python train.py --n_layer=10 --d_model=512 --n_head=4 --n_kv_head=4 --head_dim=128 --d_mlp=1344 --vocab_size=32768 --activation="swiglu" --norm="layernorm" --norm_place="pre" --norm_eps=1e-05 --positions="rope" --rope_base=1020.0 --rope_fraction=0.5 --qk_norm=false --attn_scale=0.0884 --bias="all" --tie_embeddings=false --parallel_block=false --extras=["local attention windows", "paired heads", "gated attention", "value embeddings", "hashed n-gram embeddings", "an embedding shortcut", "skips across layers", "capped logits"] --init="uniform" --init_std_qkv=0.0278 --init_std_o=0.0 --init_std_up=0.0278 --init_std_down=0.0 --optimizer="muon" --lr=0.00905 --lr_mult_o=2.0 --lr_mult_down=1.5 --beta1=0.95 --lr_head=0.00609 --grad_clip=1.0 --warmup_steps=200 --schedule="wsd" --decay_fraction=0.774 --decay_shape="square" --final_lr_fraction=0.0 --batch_tokens=131072 --seq_len=2048 --doc_mask=true --train_tokens=1243000000 --steps=9484 --dataset="wikipedia_en"
Each number is 500 + 25 x the weight over its row's rms, rounded and kept within 0 to 999. Layers, rows and columns count from 0. Numbers have three digits each. The size before them is the row's rms in percent of the matrix's.

# layer 7 MLP down (transposed), 1344x512, rms 0.0995, rows 321-357, columns 128-255
096:499539481512476454482495535486537485513520538509506453540505517465532468489492491495441516477524466518526501473528454518569488541492485560477477515470510480506491528461507468535507503494523502500495495505525514498480503513486492519487513496458543520574463498525483498489477511478517513515493474494466474458481458517483505478488556483494528507527527511495529539520513513487484494434470
093:506516461480489481518490446485528497469542461543506496490509492492538492514497503515487518502481479493515443475540477464486500486502484518492486492508509444483524520499496513490522479445522500534500515524493471500487506528469463462497546518509505549460500496515523498483447501519507519513510573481516516518517479533468474497562489498505504479490467498552508547510500461462517516504493
102:460513514512479533479517513484507514525530452479495527520478492502464506498484488504538505514531469537470449536482482489462548491474517523481466505501496505496512515464518481555484493556505492468502511492485504533515473527503523467529473522512494523442515514475451504460494513471521508491498493520500481498479456504493526497448487537508488531489488480477526531540510491480514496513535
089:475501456499490525496533529512523479480513505512522445530510484475522515499497509474470497511546498476515564513457521539483519452481565531512486497525469460498535540544509556495467531504492496511489485508498539504541472492555509515537474527528487504469506506476530483469528481528492492512536492516472538489501514541497516496537482499523487492514476517483439497496495469512485519496514
094:495480534480483445477457510498506509495482530495481530478535508494494476492513516492468500508501450505513509529483491514507525484485478516503490492529519504529487498483478499528472462488456512505495480490489516564472495508498476515476520490473496478605482487526499486485468468522474509515505483493477475501505452486535495529500520499497516501500495509531545471493485483413522485502488
103:538474512480493510510497502484480548534503466500496418511483489545516501534504497474486458509523509497519542500465475514522520523495480502480472532465507486475520485501489501498496480482583523488458470519540460565511494508513513479506480486497494471482466469523518502497491511494523496538503486512507530520483496508514544500516479509512502493483497470426465485509474490473448508534498
097:491527496465475484480506452488516504498488489549468490513472465535462494510478501462558496476479470488476465483507523473472485509499534515475506497510490490518516464507521531503493484474501490566504455473451511488498459501470450491525533475485506489474481501504507500545537486510507534516507547435484486508501508516515492508521504495523490484485496481486517497520497486506512475476491
110:533506468506479473524501475532482499525516478505539471530523509509517517481494506497544485522483553465506515541449490535481475501497500470460489515502513487517543513500467471478459497442503518545478489524459457474480516492473504521491514502475520501431493481493487511552509515496505467486458477488498503548517496524518465494508511496482513529528507518495476523515485489493519490489478
094:491536456504512481511528513492536497478482526499500532489507478549453541506517519523463480514522500530536528540457530512497478501497530497470458487547537502515542481473470497521560471504516544530510483497457493491486522512498498495511509500491519483466520507502519475523456493502495513480513503534516485522517497496506497492496447544445489455533539504486508532523431517523589496520496
103:518466487515508523515485508503480487495520485510500531489506453486508485509495498463485492521523481510478516474506508468484459498494485498528499476519476521474515461456496480478502508497505528476488506482500518526541485445507573552475488504475489491450530542509550496508508461494507469508476468523479524505514468494545516522503466525449508485496533512454493475486509490516505487489509
103:481515530479504524542490499523503496454518520519514508490536499460543532522495490451526487492476533491470474507510511485453512492522533498483481495512529526523477492519507523518522524508478515500522536496523491474525492487504496517494511452532456468473484471509481512506493494469509513502530504513508504484539463463503544503527492466494520503477478534478499513488488460530498471508530
098:478532531452531477499518501551526505497498474458487482504482484515503526473490482511511437470492472511456498464517475482466505567485480527478495500493481517494459504527518471515503508506502502510534521528455507481515522516474521504467511539495495473416503533553482529506518483498495535493519452490529469546491515521526500508501457542469485480524509476488460524499491544482476477478490
099:458491497465530573521513455474492449479477518534522459512488511511474507514459500460508490442510486493485509475483496521503489488475506505537485488469513485530512456553451473509521498527500503491518464493543523546519537481483465485516469528485472504412505483493485478520500477472456511538525576488465503484490476508524504567507504506465494481474534458500486487462499469523505551499459
101:515455504510492486513526531511465483500500506601464499489519536462515519436477488487452504515471478485500492488527519502470549491532475445470490506519485446519492497480534518524496535507505475450496503512521516516530496515481454495548523512544521476607553507513481533518543488495507517508496486536512516472456502507504489495522492510541530477513508476473466508518503490505496498474488
104:504497524489481507497508505488515544524503524512489466474505471510504507499526523533490494510512466522476472532492508537491541544537536530512545528503485517540533543476521498555509533466483534483480505513532531516522457508503481508459475522500492503507513546491500498495510523461531482495534481484511520506497505507527474506515506484489482539470495510533512515493482537481468534500523
100:468496453506478457512478479529460492521515482526479503512493490483499499515477494515552510499532492534516513485514523475483486529515451485483501500561525491497481456515481542518498558535494500581498505503521494512510495492501547495488491443531511530468448440503548472482487516497502540516522469524514482497508515537504454524517499547476517500509497461471499477465503500517505549508488
103:514512472489463429494534473478508535494522508516489489469525502520478473489475498481518506484521520477503554468459510470528539481532484439496480502469486536479535512522495498521477477531492504479519503512517467489461447464524476507469474498522480519439474494456511490511493509488488489493453502529462475494555481491500509466491486510458528474512512485450445504508468481461512509481481
101:478489487479490505475524502536504468484479495538483508519468501514485505539474495456524459502475480529535496464511463491483483519540504501508530495506491564505466494519507488507515527474490519509511531520460484507559539471479499556494551495491502497514474495476473490494484501489490450524511536484554520443520475480489465502527475523479521490512482520493478504513491475505530522511512
100:492467523484463518496497500517457538482503547528494512498428531486484475510523490499504457514544487514512501513516468481462479497521479504489478478503521487506512439481501488524466502521537501515443512509500516500531493475511474466499514504485486525631478504515517498482528478486491487470482464505502440518488473500520465490534519504507510490499538501533501488536516504500440511496478
105:521555546513520569495557475490501517469501473504485538514509501475538500531470519510495524458503515508471518496492514519442494528526498492504501542503498518526504479496482510551500495534492543497501494524545451495499485470497498490491530482537499493531492514495515487540536484486486500545539516531515470462474477508503522487545512494509453488486520488498479460506532490531505513493459
099:483545521500513487445474495550508525487486534462527473481492496500501497500489510477513463492505510480495474501493513531487519534477509502549465503525533464494482497576487460513532506472500508508503496478473506490475520481501480489547521436530491498494500487515503503515515477468492524509493513504464486518449543517448526485507495484487530555564521515496500481511470505476482523482501
102:474533518507491503505514493519504494510501512490517473484488489519471479513495535481512488502557511458554510498464534458495520488495502523497515522481500494465488520546553473520558500505520474516513470548502468486513533520530469498482515487498468492530480538497477485478518526507473493520490523473538513461467480513533528473499519513490510471505467513494526540504482470535503529514504
097:468480489490508499507534510532499503518527490501509459501516515497471523521515483519499531533453460497524493498518461441485475460511503537512495459504531451489527526478477548532503501458462515496505516525517534500520511512484458458455465535526530503497501522489511501511504460517502519469512492488476530507447497458501516523507468519510470500514503493513485525526522494554522480501517
104:484480534524500495499503527516510476512504468475558512505466489494501483491495437512513501479476473547456494496467468481525491505502527524495491553537505486472494490503515481493480508494493522495492533521485457508518489480518501527475474519524522478511525486510477510515492513494472539513479499486519503526460545493493492496555503477518476483548546484508503531508508542481499488484510
097:480501547505477527473486516451491491429484461515520485497493505496479488524506512483473499503506463476484518509500517478471524495558488449489436507484515512470483487475459458482517513497494481467507504495474507497501507501503531470494502466496558525551529515497476509479487491524508466483496528473482542537481489532512543459510468504537457507494483490502470508536452503473449518519472
101:522491500501491509505502496502485495496473502491461441483496521513519503496506536482466508524500482468499502552465477531463506494485522521495505484496497498517488451498485450515535501520489490525520483458493509535490498497506480475486539514504499495708509472530494496476519506472535502515483456501513504472512476492469504486503490467474525480457494510494478492531514489490486494471482
099:491508471514467467490533490478501470538514444506483510542503519513454511461491519517504502521447483473513464474482472496499490478504520489453517539496487473506492486510480488470521480503492528498488573523499535488510518507497494507531534498521499489461490488481531498496505507525515508541479527506517466528493535492476510546477500514491505496497470530483496517495469530478514517496483
102:493493497522474483465536487506500528536517536498512496497489498460470545471512432530454522456494455487477489499503509486513451526469547521475533483512491464479536466514495485483498536493507479489484487488520478495485483484509490511505469528483476460543503458525479482521495480507484552511497467523487495526480485472511474483498447521527493460481477497502502514500517475535452465506479
096:479464506461516471506449464485528488511502504489497502515521525499503522534517481538496486530497508529498502491520529514495509466496487432524538457488495521501507483501517462508488529523508483496529495496466502510501490484490479473495514524484519490684495490525500527533530471526485511491526547470494528517528523514510541501518545489501487454532478520497532507509496506488491473508508
094:531498500499509475533479487512525462483488456477511491522528521528511472521489523530493430533539503467466497515501471501493515510533529520496485458487535514511508480474497516526511525523516504521486485474539534479506496496513501504500518468510514494448514454540453510501508480499524447493489519523519543518519550482557479479506508476497494556485525475539494515502500488454518497489499
106:493492495498529504506555523535552504481495510518507460544516515512517514510542497516542507465491522522449517483485469525530532455518507504483505475500517488518526512469521499466492509523472532506502497535517514480445493475486464505530499487495522528475499538508493511530536519485509557481485495500464511536510497501520469497471490543480491555488543486561514487517491479565469496491513
105:510493504477536498483531484513506497514464507554531516535532502489535496472483481511516484448513469493511533480531498475531469496494485522484491501509457550495497509469482532515511523486462439491456497493514494475488456502467508475496518498492482536438488542509516489507525487457476502520505523509526509474548483491491495485472490530465482493491497493517511503497515521521506519523464
095:529511472492545531512446520480518500502474462495489513516487488513480487495483484492517490493506482488477466521487516532468500510478493497464480467484470493555477552470472507481467458523493486521540474477492467512458475474451515505534512478490493493594517500476517501488471523474535532497499539483519493492547542496589490505524505502527494501496463537501537486513485512458497503511474
100:513524501512493533566500540508488547515537482482492541510495537461524521522546525500528519520508494536470491481519482444528478485521529529517487506498527502531511455461480471499496551508478517520491512516498506465497465534523463482480498476541482486456526522546532496544480467494480535470492483484497504478514492502554528487513521502519485479467451467475515477500459494558495560525470
103:504506497459528458449534481470522500512491524504533474512528480491486529527510513500487556549526523487490458509534463525488451502457476531500509514499494524485497477509501504506531496517487499450462496503519508501486505502512492498493434452522428496508529511517496492498468537513510498511499497478479458525540494498517494477525483471506476513550517484527483492490512477495469477503518
102:467477507467476492492522460482513479502513479494483548477463509499510496538517508491528530503494507533493474496462490534472517463514499486506470461527472498491492523506477540449531487551501527504489508520506499450507479514498512528513483464503493522600547504456520485497483514495502508509516503485509488570467518462491494506503515499505449516501520498487498525503515494453503526495488
096:507543513535490540499479494480512512509524524447464473524535512523461523471455506524554471513484525520507463481501514518486502475485537499478488488458478504540503468535526466532500473489500452534550494508485467492528502513490459515478524530462519516552478476492514496492522518481488461543503551494530456491514504524477476547522478500557502499487499448557502515516515412497474525463466
# layer 7 MLP gate, 1344x512, rms 0.112, rows 322-357, columns 128-255
100:531516516523520495516574448475488507507479505515489488466505523469548508482474436484524481510464525475503500499512520464505472520529503501504475504515499533499479470486478491506504474498497525528486523487528499501516487519505526483534520547512469485473486491484533476486507453462484486509483496532501513488466494488514493476527557515483534519530490465473515480521542516498497524484546
095:509522498523502516511485495510505496522456561540526506475537478457537514505499526513508482470497496528512526513491488502502472517518508499472465478499463485460501492510503519476538434510438495498499475427472481517512477530490552511461491492512516498479484466478520533518518491507506488472516470499453490504470491472489529495490472511533465507485497474461548493464519496487484513508496
094:468502521447518488515492437504486514527468471492451487499462495481510491496513562516521578508519497529509519510482494497524513520545529548485499495521559511479468478507486476476459493450499484466500463509454502540461485453473485492473505499550512497490500504514503511460492543531459497513480492470514492555495533529479488530493518494503533503535507512498497494458483526483491505503524
090:484508504526505494476503495492541473511481526513479509535502493475538506536529536549475501485489515498496489544502506520529477529520493479498459514502481513524486511521495495459539474513512462523492527500503482485493504502538498466504484560521496458462533515520542517428510511511524473473520512565475500478461569528496473470492517531517479506530480517504486525464521500470520548565504
096:505479500521546484472527495526498491525515504503552411476494518509486509509498511517491503544527451494479503490502481510454422557469516448522521511513513509490499472516475534490474514512479534548509490500546526503492487535477488498509511493486506471541556482564528498480462502468474530514516494455505476509484487492516507490500493470500481530510534470478497452518494505484498518516541
101:533464497537513538520553487503463487487520437504539517489493500499496510510556505482536523511472515496517509517527502483459516487520486500470517495494488480559502448483515498472532475510503493491461491448471524503509505506498496488519493496463519570461494492493499490497467474491505491491516472494506480477504479467468478505490493516481446513495485506483497513530486548505496527526550
102:471483519512485416478482500493495526491521496473504479523486508505453482544534514504530507480486470471490534535504498498505529494484479502521453479487477493486471441469517518508489478528509482487567530482493551537496518487555528499489464492482477469469507504474514478478464494504522536504525542428510472512492486474483525474496517477468533560502470505448497497476505464511507507544491
095:497515513506527503470522444510452487455475455493538480478531489543473492475490533501517504454504492503513505474460496493506512527460503503496497515502488505491513496534476490527504544526513507514526494486538499450491546512470532514472535501461478517472527516501521479522525509491474490471458492533520531503512553515474508546506506506509520602487475506529477500516516484478537502487457
103:478506527507504525526484492457510512465493484529533521536491529528506468497498549512455543492474503482479519512542510489499491498472516532482543482493519500504493472554510503505477478503486522470484520474467435537485501502516456499483523500498496548483520460509464501493537481505500478473516480531508514544529493458520469459481535540484507469482509497489501499554521468502452506472526
104:454555568515518514476500507507527539500469493522507550529512512534492460501513448499495494462469497550502496499498487457514500467505500520478486518513481533513478489516502477505484461517516503523457466523484505502480461523513521520481511525483516477513506477495469454524500526554513497463479486494489512479484529486528495490488473521489542467484510531503526506541507541530466515495488
105:461531501530494514513534467518507526524511512506509451499489495506531497510471504511553493517479474493447502504490506464518487466488484519484435459533510501512501480520470447507488468529508450455514498491483496467513513503509481503521523503475490469439504493527499498539506518487483529492463479480544503552465481505501474527511539491483500530500474441433492534502502517500468473542543
102:474513510498422488506474485513511448488507501492494483503578522504469502477465493513513505508529481459496516512483506522511514484507504459531479505475499524472528490519482484504488475545491488480521518501488500494540502509524509532490495539524526497442488571485536477518531515477487482494527486521514483498499505491517502508537477543500494422498545480491494427540457517493481528508514
095:499514500504476521525503510468534513529483474502509501507515514507496492481517506502480512465519488484508470515518528490518521489487494481476518540473542529546497460542535499492508476524533480497502487533452502531491508437553518498469529492453492540456494484498514526495511495489539488485546502467493510534513471509532522486478522491482470499504524422475530495540525490504505530479497
106:500484510547520491536488494499483500499535495480535465465498490542531473508504445535519512477447525514533485504485479504511549502449536512501467486501560482487499543509517451485468466494506501473436480506514452488535487500493456512526508527532471492484487480479485489458502506480524514467543491521483533527488494493525539511494499460562470481503471487466511492462490493525490471461471
105:508521467502501473442503541539494471490490521505509482498492506458517497514529535497525487480568504519501520475476475471544524531491507484521438506500507520508477435496466522470486504495503470484473476498479500492518546493507486543510544498494522501476510500474517477524488505484513498500503457473492503409491519526541522472473483508454501516493519518440507542515503527491435503482490
094:511483481497498499511492494489496473530465519503461503509506531486521515485540520481511508498497552503505498519529506502448512505521518450502474501499488504464474465500552505476448498495506492508528485478513493501492454446506485526500511513545494474543475542496471524522513504540447487517478486499465514494543461497465501510541527508518469525541493501513526489514516499516494488504516
096:510515490483521533442487449510549492449506488492548532475492523507524499478523497523512503478469488491521539530506501467497463500471451509519478482494517529499482500483548521462499459482501504477504527481502495546513490500526504522513482504457504508459523535517487505510497506489491502443500502523503477479499560460517497466463502515531487501484480498484521472501491508517456524520510
093:510488462546537495555507486479485500491482492465508542481458488483493503499495526503473480527512505561560482530501515459545485506513557449511503478589519513493483511521510452557503451463462454470501550452445495522474531484519532472502488499474443511478465490529503528501518522461446493560507458529491544484513484497487511512466473457506508495525509505494522507518554492530496501458538
096:507514533486506482470487516531435485473500483495458502485518467486527468491485475534465517499479494505537521461516531523523522510498467524510511505493491518521531539460497474494504484477465514527487517469446547542540525480541514512475513467539515525457498490514477494507470542517512508501499505533492501500508512461484484487477496485500469506492556497515501515515477483465514513480484
103:526533509524477512482514519472463504510533476519482509477508534499545478469471514488481498487530493477494525473492511479504486512470497516496532473499448497507445527502462546455505485510517528516515499517515518533547484485525449518510507449513481551499555514545487481496450513507507490472494495486441533517510526465494527537474521459472513495511480506501486543491485471487508502506543
104:453513504468496510461498505491485456499485520493469499519501531433469464522480502521461506470514519562468509495489545506499506490478462481494506519524454509528480488517530509499500486486523502478478481555523573451480521511512498500538483477525522476492457489520546493473513493467524522494540476525467547520499503506549548530504485493464530486531464478460508523459534542521487528512479
096:532485515493482497488498512423498502480495533504532499531484446464538500485522482474547455494527473494484488463481476505490510484523507475510492510494508510556524512535482500514520524484485457466521480505485457459496506476502573528479512503507472514510509487510531462427477547458521498516482546505497500506530481542505496520479457493488460487508465511453516480488517533479475501494518
097:483465499483526516485500528512496466516512513503488473487500483491543526507507466500476489492466482538543520519473495444491475500484513516485484497495479490487529505452515514482512533517496498492510485532567504530474522499535487495549504507499500544504531508460542490472488511515508518514494512527507520507512517500453506535510517517504478516461518530512494493478490535517477531479511
098:502484491460458485482537507527453492515519507479494501510533497504487501514458516484500511491519495500518477447506438490521456487488472492562513487495475493473525490490519503495490528521516521534556500502522518481518476487512493532484489489493510495467495521486500525473557477554567453503496516478519510508478554534487471494523490471497493531463479515507482533542480585497513430507491
097:527518489498516479496413466519506500478486480527499464512490467492491505472476498513500519510459529478512500441493473488515550504505491516481523500505526501491492476534529483480472472526503490521533520505488514496510526485479501479535490516502507496504489541535509509522472481561513472491483510537493484480491502483533536490496472514510492485482463503479487530435525471507508522514500
093:498484504511514529466555539517493503489496488515522511481452505477482475493490547568497517518483484473476552527486478447502521539512519519510507511459494543464469503451491486519478454455498492475488490511522509522538528513473512500484464528500532530461529457480482493470512482500455485516537500511505460489491506514469535483493517520496484457519471543467503470514513455498478495439515
099:491502524537516512486557500477481483540546512510464530494484482523503489525536493517457511491505439490505521495485493510507501541475497486514464534485472486474498470512513528506487487482489526505517504524519489513557540485520469514504461462481445516501518474480469521475475479536501543485495486483519539503488491485494507502494466529498521464476492518502506507493489502504490491449534
093:467521507493498509493512541474525506514494510517459548535490483526495465478486495535499549495494525524517521465468539528517477569511518522473542495494508516528481512488475510488506482499526504486499491504502488471509507497509539504511476514530511533436493456516489482507495547534529496502476468483490505465453518497511501451472496472545507525511467506474513472488510493497504473511517
090:482535496483507462519529463476532507480509486491480493530466491471485551546473501472479506450488476525487511504531484510518516513516490527478450487467489483515503489466500501501487514494510526479462480478528476537480478487514464486463520478538534495456548513483495469519515544532531441530541550510482514482481524492515520449436552536508482526490447523523519533548436537508497486467519
099:473519487562498463527528538487493472504510471475477474493517531530502437470494523492444544478495469508488513505489494498512511429458505507515480481513525511488530495477535490512493493496504531504508495531516490531476486504542525523509497477492531546515467500508508515460513499520514506500465456527499492535489494496471471530508499498505569494491524522500469485470468503483446488486464
095:494533537496541518521526499492507537588488487553514488522500475474534488508509462519502489458469500478516496542503455528494514493474502528437493504452508507487531460504527538536520497544517518500506495482512501474491476479482512562460473492474518549494544484496526452456530536492523477490530499484482518506514512510470506462493496493477479531479493495506496501501510488474529488491507
097:489539473522445527471498508531543486551535490475501492509538493497504515487485531459462485515537491510499477536520538521534492500487527485508541537480455503523509470565534504522493491540493516504521510527483475476492495500488463486476536497486512534441530504529468467466551505480499494547529518493498511468449516503477528509491463468538472489513477456478483467457513488495514499452501
095:490465503485535494478512523529517512506477468468525491549452513487510484469492469515463485496516499540540478505482474448510550530512457489506548505530530488520517470496510525531471494462481483450530556516510506518508482502485543561510510493509493495513486532479543482493542461523463526504547522446492516545480455489486492512481513503501504490524526516520474475452489476476475543461467
097:511501522475505519477484496480487479487523550434532501462506484502499471446513514499530543465518491496504500510459479501513499478528483471488479450487521447473514528490523493505489488497476480478532499519474490487452540530478493512547530459529530504494496521497497500526481494481536513502507507516475529471500516539478530486484499530477532505530465514460528541474475537500466491530494
093:494456492531508508479502510522534552527500510514536532506450496502487505500526554544442504496530490511480516496541489503519540468468508476531516463461522485468579499518538516497494485482484497510506496489458493456512447521520465468520528508460527486499509500491482512507499475549528511472505500537485474463477468524505537491493497508472534498518500516522509518533510528528533515548514
104:484483557523487490511527524549485545484525486487522544472498500489473470507488503527496523516493521518502522499509492468477485515463486432484519485507539491479531481508482514472463492535493499509482485509488468521496519496459456534490485502528480511468481502485459462523528490507436508464471505492515481487540486502500516505521473520486482503473525484534523494549457498498535474474532
# layer 7 MLP up, 1344x512, rms 0.118, rows 322-357, columns 128-255
097:528522514524463497459533542510488508477501513472526492462506487510517523474516505468486515530519528506529488502470470494513465461483513524528521489518487497526524492501487472513497509497496496519514512521528523521539529513489488514471488507470477459529529459488498498469517500522521496520517463492500524484495522524522546525521494470480493467500526468523548519464462543486509507475487
099:458516495531492481550477493493477508474516493477510495446518475487485474496547553491476497523532471517487497482492528497520513487506451507504515523435479503501530517475528457504482488490444494487471495522462543520473506503515523493486488523491464495510492523565470518474480450465492526496513509508481478520467493494485494509486547487447494455549507524493490469489536490505513478556497
097:492531505506468487534552494527474535457481501471495481494484455512536521506520519484568515468521442490478480498482476531496533533500539487499491514444513504456522536522518442480474481499510436519510530450473451502506494512467472525544487490481514504511530537502513551541504479521511518433460490478545467479555490497490484516503507473510486467461525533498498497550481501494483477509554
087:499512505479473536506500518535478539531504500475491502504485487483474506524493543487519471506446524454477454478503484507481484469483467522582471484482507487533524483496528475485516501474472482488482506508502512474484474496477505509540531505491519511575489473497488505519522476503501529485436510492482480482498508475520492522492497506523490459491491459543492492484541453508450524528505
102:506502431478482524535499502481503500520498524495510520504533529491505502467512504436505521481505479515530542483468505497519514481488450544465506499499557534507528524482526475499497537507500532477501481510531473529472542498506503506517484482497507508475479504508501504523531516486534505525425532539487506529539513530486495505585485500537509534489511478510500482542473469507494494529475
101:491475510466531484486504496464536482517483570486468508466474523472522522492527472502474498537468488531471522492504528523498492482498500494528526482524517471468494499503517485485483471481483507536484476481530463483529486496463494497463497484515528537535515524473555461523501461474482514485478496521490525518517514479527506489508500501477539539468529512483476487504535553479504495500496
099:494500477508546520503506477510501506504503498482498508518510502509475487486472473489516471506497494540499489489511474501523457534502455558483520440521539507445433516515536504524486496512501505528504497532466509485492550538481470484529532515484536552539454501502483509565496463489500566538554516489517523486498502558514496521498514517501481467491503461503540531499470473557504472497465
089:476506482524485540537502489483469485505532532458505467534514503487497507478529493511490522507518494509484522500493489491452527520513515478496526532505482484556495519513493524504499483535499500488510464518488452536513512509474512493511510494508526542506467483500525466475475494482493495513529539501469482524518485541529469475437436508479484468486475489478472484496517480546490510500474
098:499527509564534526548493495511482503482472503494472509516503536505495489496471510506495563509515513472517526485505466504518497514479506503501511467501478493518495475513491485476472494515468507508482479484507503520492484514543527519471497532490487466499501481519471500483474502496507506507496477444491518497499488520541478448475485460457525449507499470523493528489505481541520509541440
104:512531547501509534507510500514535483503506458529467483533499502525479502502503482486472473472518502525502459488532483420475496522519508469526458487526452522480498523496499488487481447520505508442467485534454442492524470476490541482538484524483509457474496483548474511478505486513482444484527507496452523493485488481547496514497491577529468507497537515502531517449502537515487547489502
100:464507503491492485501511542518474540526495502494488488505474537494532514491492566550527490537498472504512507527506516513479454497529487487489491452477494514469545502516473509482495515482496495497484518460469468533500531531527522507513517512487487483519503548482513490489487507484511487494510513516509458488515507536450511508463438496492479533489535463475452522515528477524531442522518
095:511522489476511550489497487505533474541511469480500479483489506512493499532490505494482519528546514501498516509500498498547456548509467498537524505463515498513492498514484469543513484470512532487519488523543498522520526519481489509499500524515501480443514445517539462518492456458505485504511504488499520523515498553510541485512487515451507472486516441499483473445474488498527507467551
103:509515520488477514510495520512475499520505461553492526528491508514521533525533466485493491495460495459500552516520527506515524561502494507503463471507505482479470490475497462478450500534512464465518467530454518498488493497519475543497510492476492533528488496493505477520505510513506493502520490482508508526509506502495489524486508524531521526475465483534481463498488460465511484508491
102:537477486480515495491500493538517492489511489495540533487525464457430501472478477533517491545542533473480495478541542524460507484462514515498485501509474488505484518507458510500483514479499530472495491536436460500513461496504488473511450497464507499586481489493503489527485537494455478503472461522470540491443486534502492531485497552507527511514521491550500487514503514518524516460507
101:485474511485524488521525470548465509545470478499521500534512481492519534533486536510464490525575454480528525504493470507510492484502479492508510465480486489507477494490485576461501494552497501552490474485486507500460507497472519539537535497530486530449450452542522500486501498487497504491519541486515484503542499526483459495498500545550506503528503493502488490492522516501492542513493
098:530494485509520471519475527497510494502493509504497487497486491497538524478513485473510511446508534481515505512469520518469467473529468504472485520481501502444470477488492494499468436512463489489527521490465507479537484509485465503467494496523483530510481475520495502553493498526441456511535485486486468531504468536502493489517508500497464484504489480501508517443501477483510493531514
093:510471510486502520524528505500511524523494492489519460518471525481498510465490489524531504516521490535478508503500507469503543462533501473497479509551552482504479484582536482527457535485512552499512492541505448536472493505486469525526490538493538471542484469485487489462472529527495499519501501469496481532491537554464500541496495502493459464502484461499482507517507498475530530472524
097:521465487502509502521471546492504445502493513511505517499505455513527481517473479516486536533535501429482494468564479507474469473476440474466486484517465550506506487482500555477493521505504525491485504543499465466526522475500501481542505491501504541442468551503518510538470434536538510463489555471548467528524563498505490505516482536471468552489493515534487518513510493468477492545513
097:491557487524534563501525502507510518500477534509509471512512490463495495492516526468530498546535528480549452516474502483551480466512489503529498523491482506524480493547493512507495539527543461502518514514500493476503433487493427507459462497482515488477481501474498493502458491493517485503474470482512528508507458499535498486502491517501486493520473492461463483490515489505477476478493
106:545523469496455511549510511484507531537505433514525479486556523518497497493464477468500499481503550473493484450469547489528448521493508528512501452500532452513471477507519464466495508508525516469524531521490525512509518535480483508482492494478517522480477491494486499493465514505520534518523515510460470485466483502438518529521524491523516459516502488519468542539472516481461490512541
097:531540495578487517529470490472522445516521508516515498519527506436487524511511473492464487525528516487499509512458469478481491514484489495465501549538464568488486461550508496501504510517446478507524531539517488520460504506503493504500519494491444499447451488564541487489538494517491545511529534526510537507480489484488463492523485493469499516507495445474496478526558503492504507482515
098:504471485511479427541523495529521530523502479517493486495509461531498519538491465502476490516515469493521498454543485477451530475445487500461496510522522467505550487449494522505501503457524476501456516491500468492496522520490478476512446477508518471572501568496495485534510505521471514502524456528509509487491485528473500504531500475508493518508509507481494508469539489542507497504513
101:480477550537558453487483510509519490524509484497508494499513501482540516442487521500463525503536500500503493505493463483478456538500524521475456490460483489503535519508557479510473469515479466493471485493494506499545511507555530485512486509493483518492543466504499524468512487513508531473547523497494487464512499486497497476462542477484494500511504514518468519506473507508483504472503
090:528500470475440494471525526469476535513482508515530484438494516459487526459501525486432441493508531458520499524481442492492515520508509472544514498477492462497486537496545515526492531495510509494517500484516511493516494489560529446499474499497481504488448548484513460438479516542487461504472528491480543521446566458468489486503518496506480509521502471495508492541486512464472505500504
079:497494478506486528511502519490485507522524541500477524501519505516576524533480506495477457497504482531502512533519527520512503480531496477491471497517511501502469495482457488490534525494518493514509467504533508487462503499527499469451512488506513502570541479455491498518491504511442526466494493508477503487476508515492508463468481506491501494516511492516492523550486539504499502495490
100:486513483515491488523488479508478473538481500493476491487519491502497488511485498533491469487497470515524477492480516524520436535518502508505518514474510462557494528456513502523486505523485455502485465470434450460494489480488503487513450494507490472526536513519508530509473464503500499516487554493503536509505505555494463466469513478552503500501465479481547537498519517487481468522505
096:477495483522525504504513540495485526533512508515491480502504489525511470452513513524481514517486469466520498526451517527479503505544490485500508479518440485517526504475530534476478496518502543505471479488537512558460513506523533503529517503490454536476512508480517511517488532502505537526482520527516519491489458489511531544499480501460485481472504523521499515511481509520460499477487
092:501500463543480505514532510484503489519507503494510453494505532488516468506484543499475506514478440509561460512504508484529511511527478464478475515474479484497475493530505501523500490525523523475473486505514514465510500549504511561526481522472531525538460494483467490517493522461535543455489497496438475469507478447523504532495480530514523485492523462499519467535477527540520490531512
093:502481519514504514471509522498545515514515522549502466510506519461470470419487501492452544473455539495505489510523502495529504504524490517502546511556500477498516509442476517515493524490518505489517530472523490546489508541505477484442498490510486475436482504475498500473485478524487494500519519537495496483525541504493508514468504530469526514530549492515448512536481489478479510493495
088:446465521510509492523520526499515494495534546457515455541484536498486458489516502494461521444490475517482508482483500545500497474517480469519521468490543511527537513503531492499484500491497514477504490528540524510513480515520461563514488484492528509460493515512483560482554503499537494520482456531486495510482481489467470478489515513500529483544451492502466478495469471487460518480457
100:534503492471494524494514508453521507515483487533500513505476546477524494495506485483492521452516496486479525543481459512466482508499467536430501503475483496529535486465520498546510500511538460522504551488434497482513508490490466489497462518484519449496522521510516476486504516497491526455531479476517482520513465535482495484520542505471492499503483494486459487484505492496535503489474
089:508484502502474463470460473496537527523423478525525549506519481504512480529530526495520503489499522504510500494464499504515475508507498509476490496519480462512494478511482463495486498473509484511553494516497487514504486474454479520529499449458424498490524516490507548479497529483481499446479531510533508486552459520548486507516475465499522500555470512522484511523470507512455487511479
097:482486488506477503497517513520526495476487491436498477522491516469499501529469478510506528509481491501490523520500469533490475494495517478555522474480481485505495483517519483491501500479478482470507478500477499469507469463486523499496510486537461475479547494469491504531460512527467491541539457495465534489440484511457543524484482479493483494459505486510462472451449480451483524487505
097:485479510511487509543418487506541499498562534496502480465473488502512472461499511485507481508457501543501450532467497493523534508500553493493519479460493465526476503509516534489506514499486498502470514515482503528478508527506473498474474539514493477517484489551514525493502524497524546541443495489476456507518515508494498523473503532498492508517524566476522496450509477490498468491484
097:506518465525495498532478512481518466503463476547505461492532531516473493517510533523518509478515452526495483538510473486520521461503541474481491530523527480508511520476486486462442533498506520504502481495481484484483484478485507518491508501507464458463539515542526495512485504503502452523494503527507488491458488470493497464518509505509517479499524478484433517498502495468537529506462
097:498475527510495482554523467545488487496517489530464483520497530483488510491447512483503492445496541497490467448518533498506530469488469488492500511553486487513482499465451511510545505490468448478459508479524521491524502534537493464485503500520478451471493445505470567505528532480528499512473487551552470515501560480485537514494482503473502520497490487494498523511517490472447523503468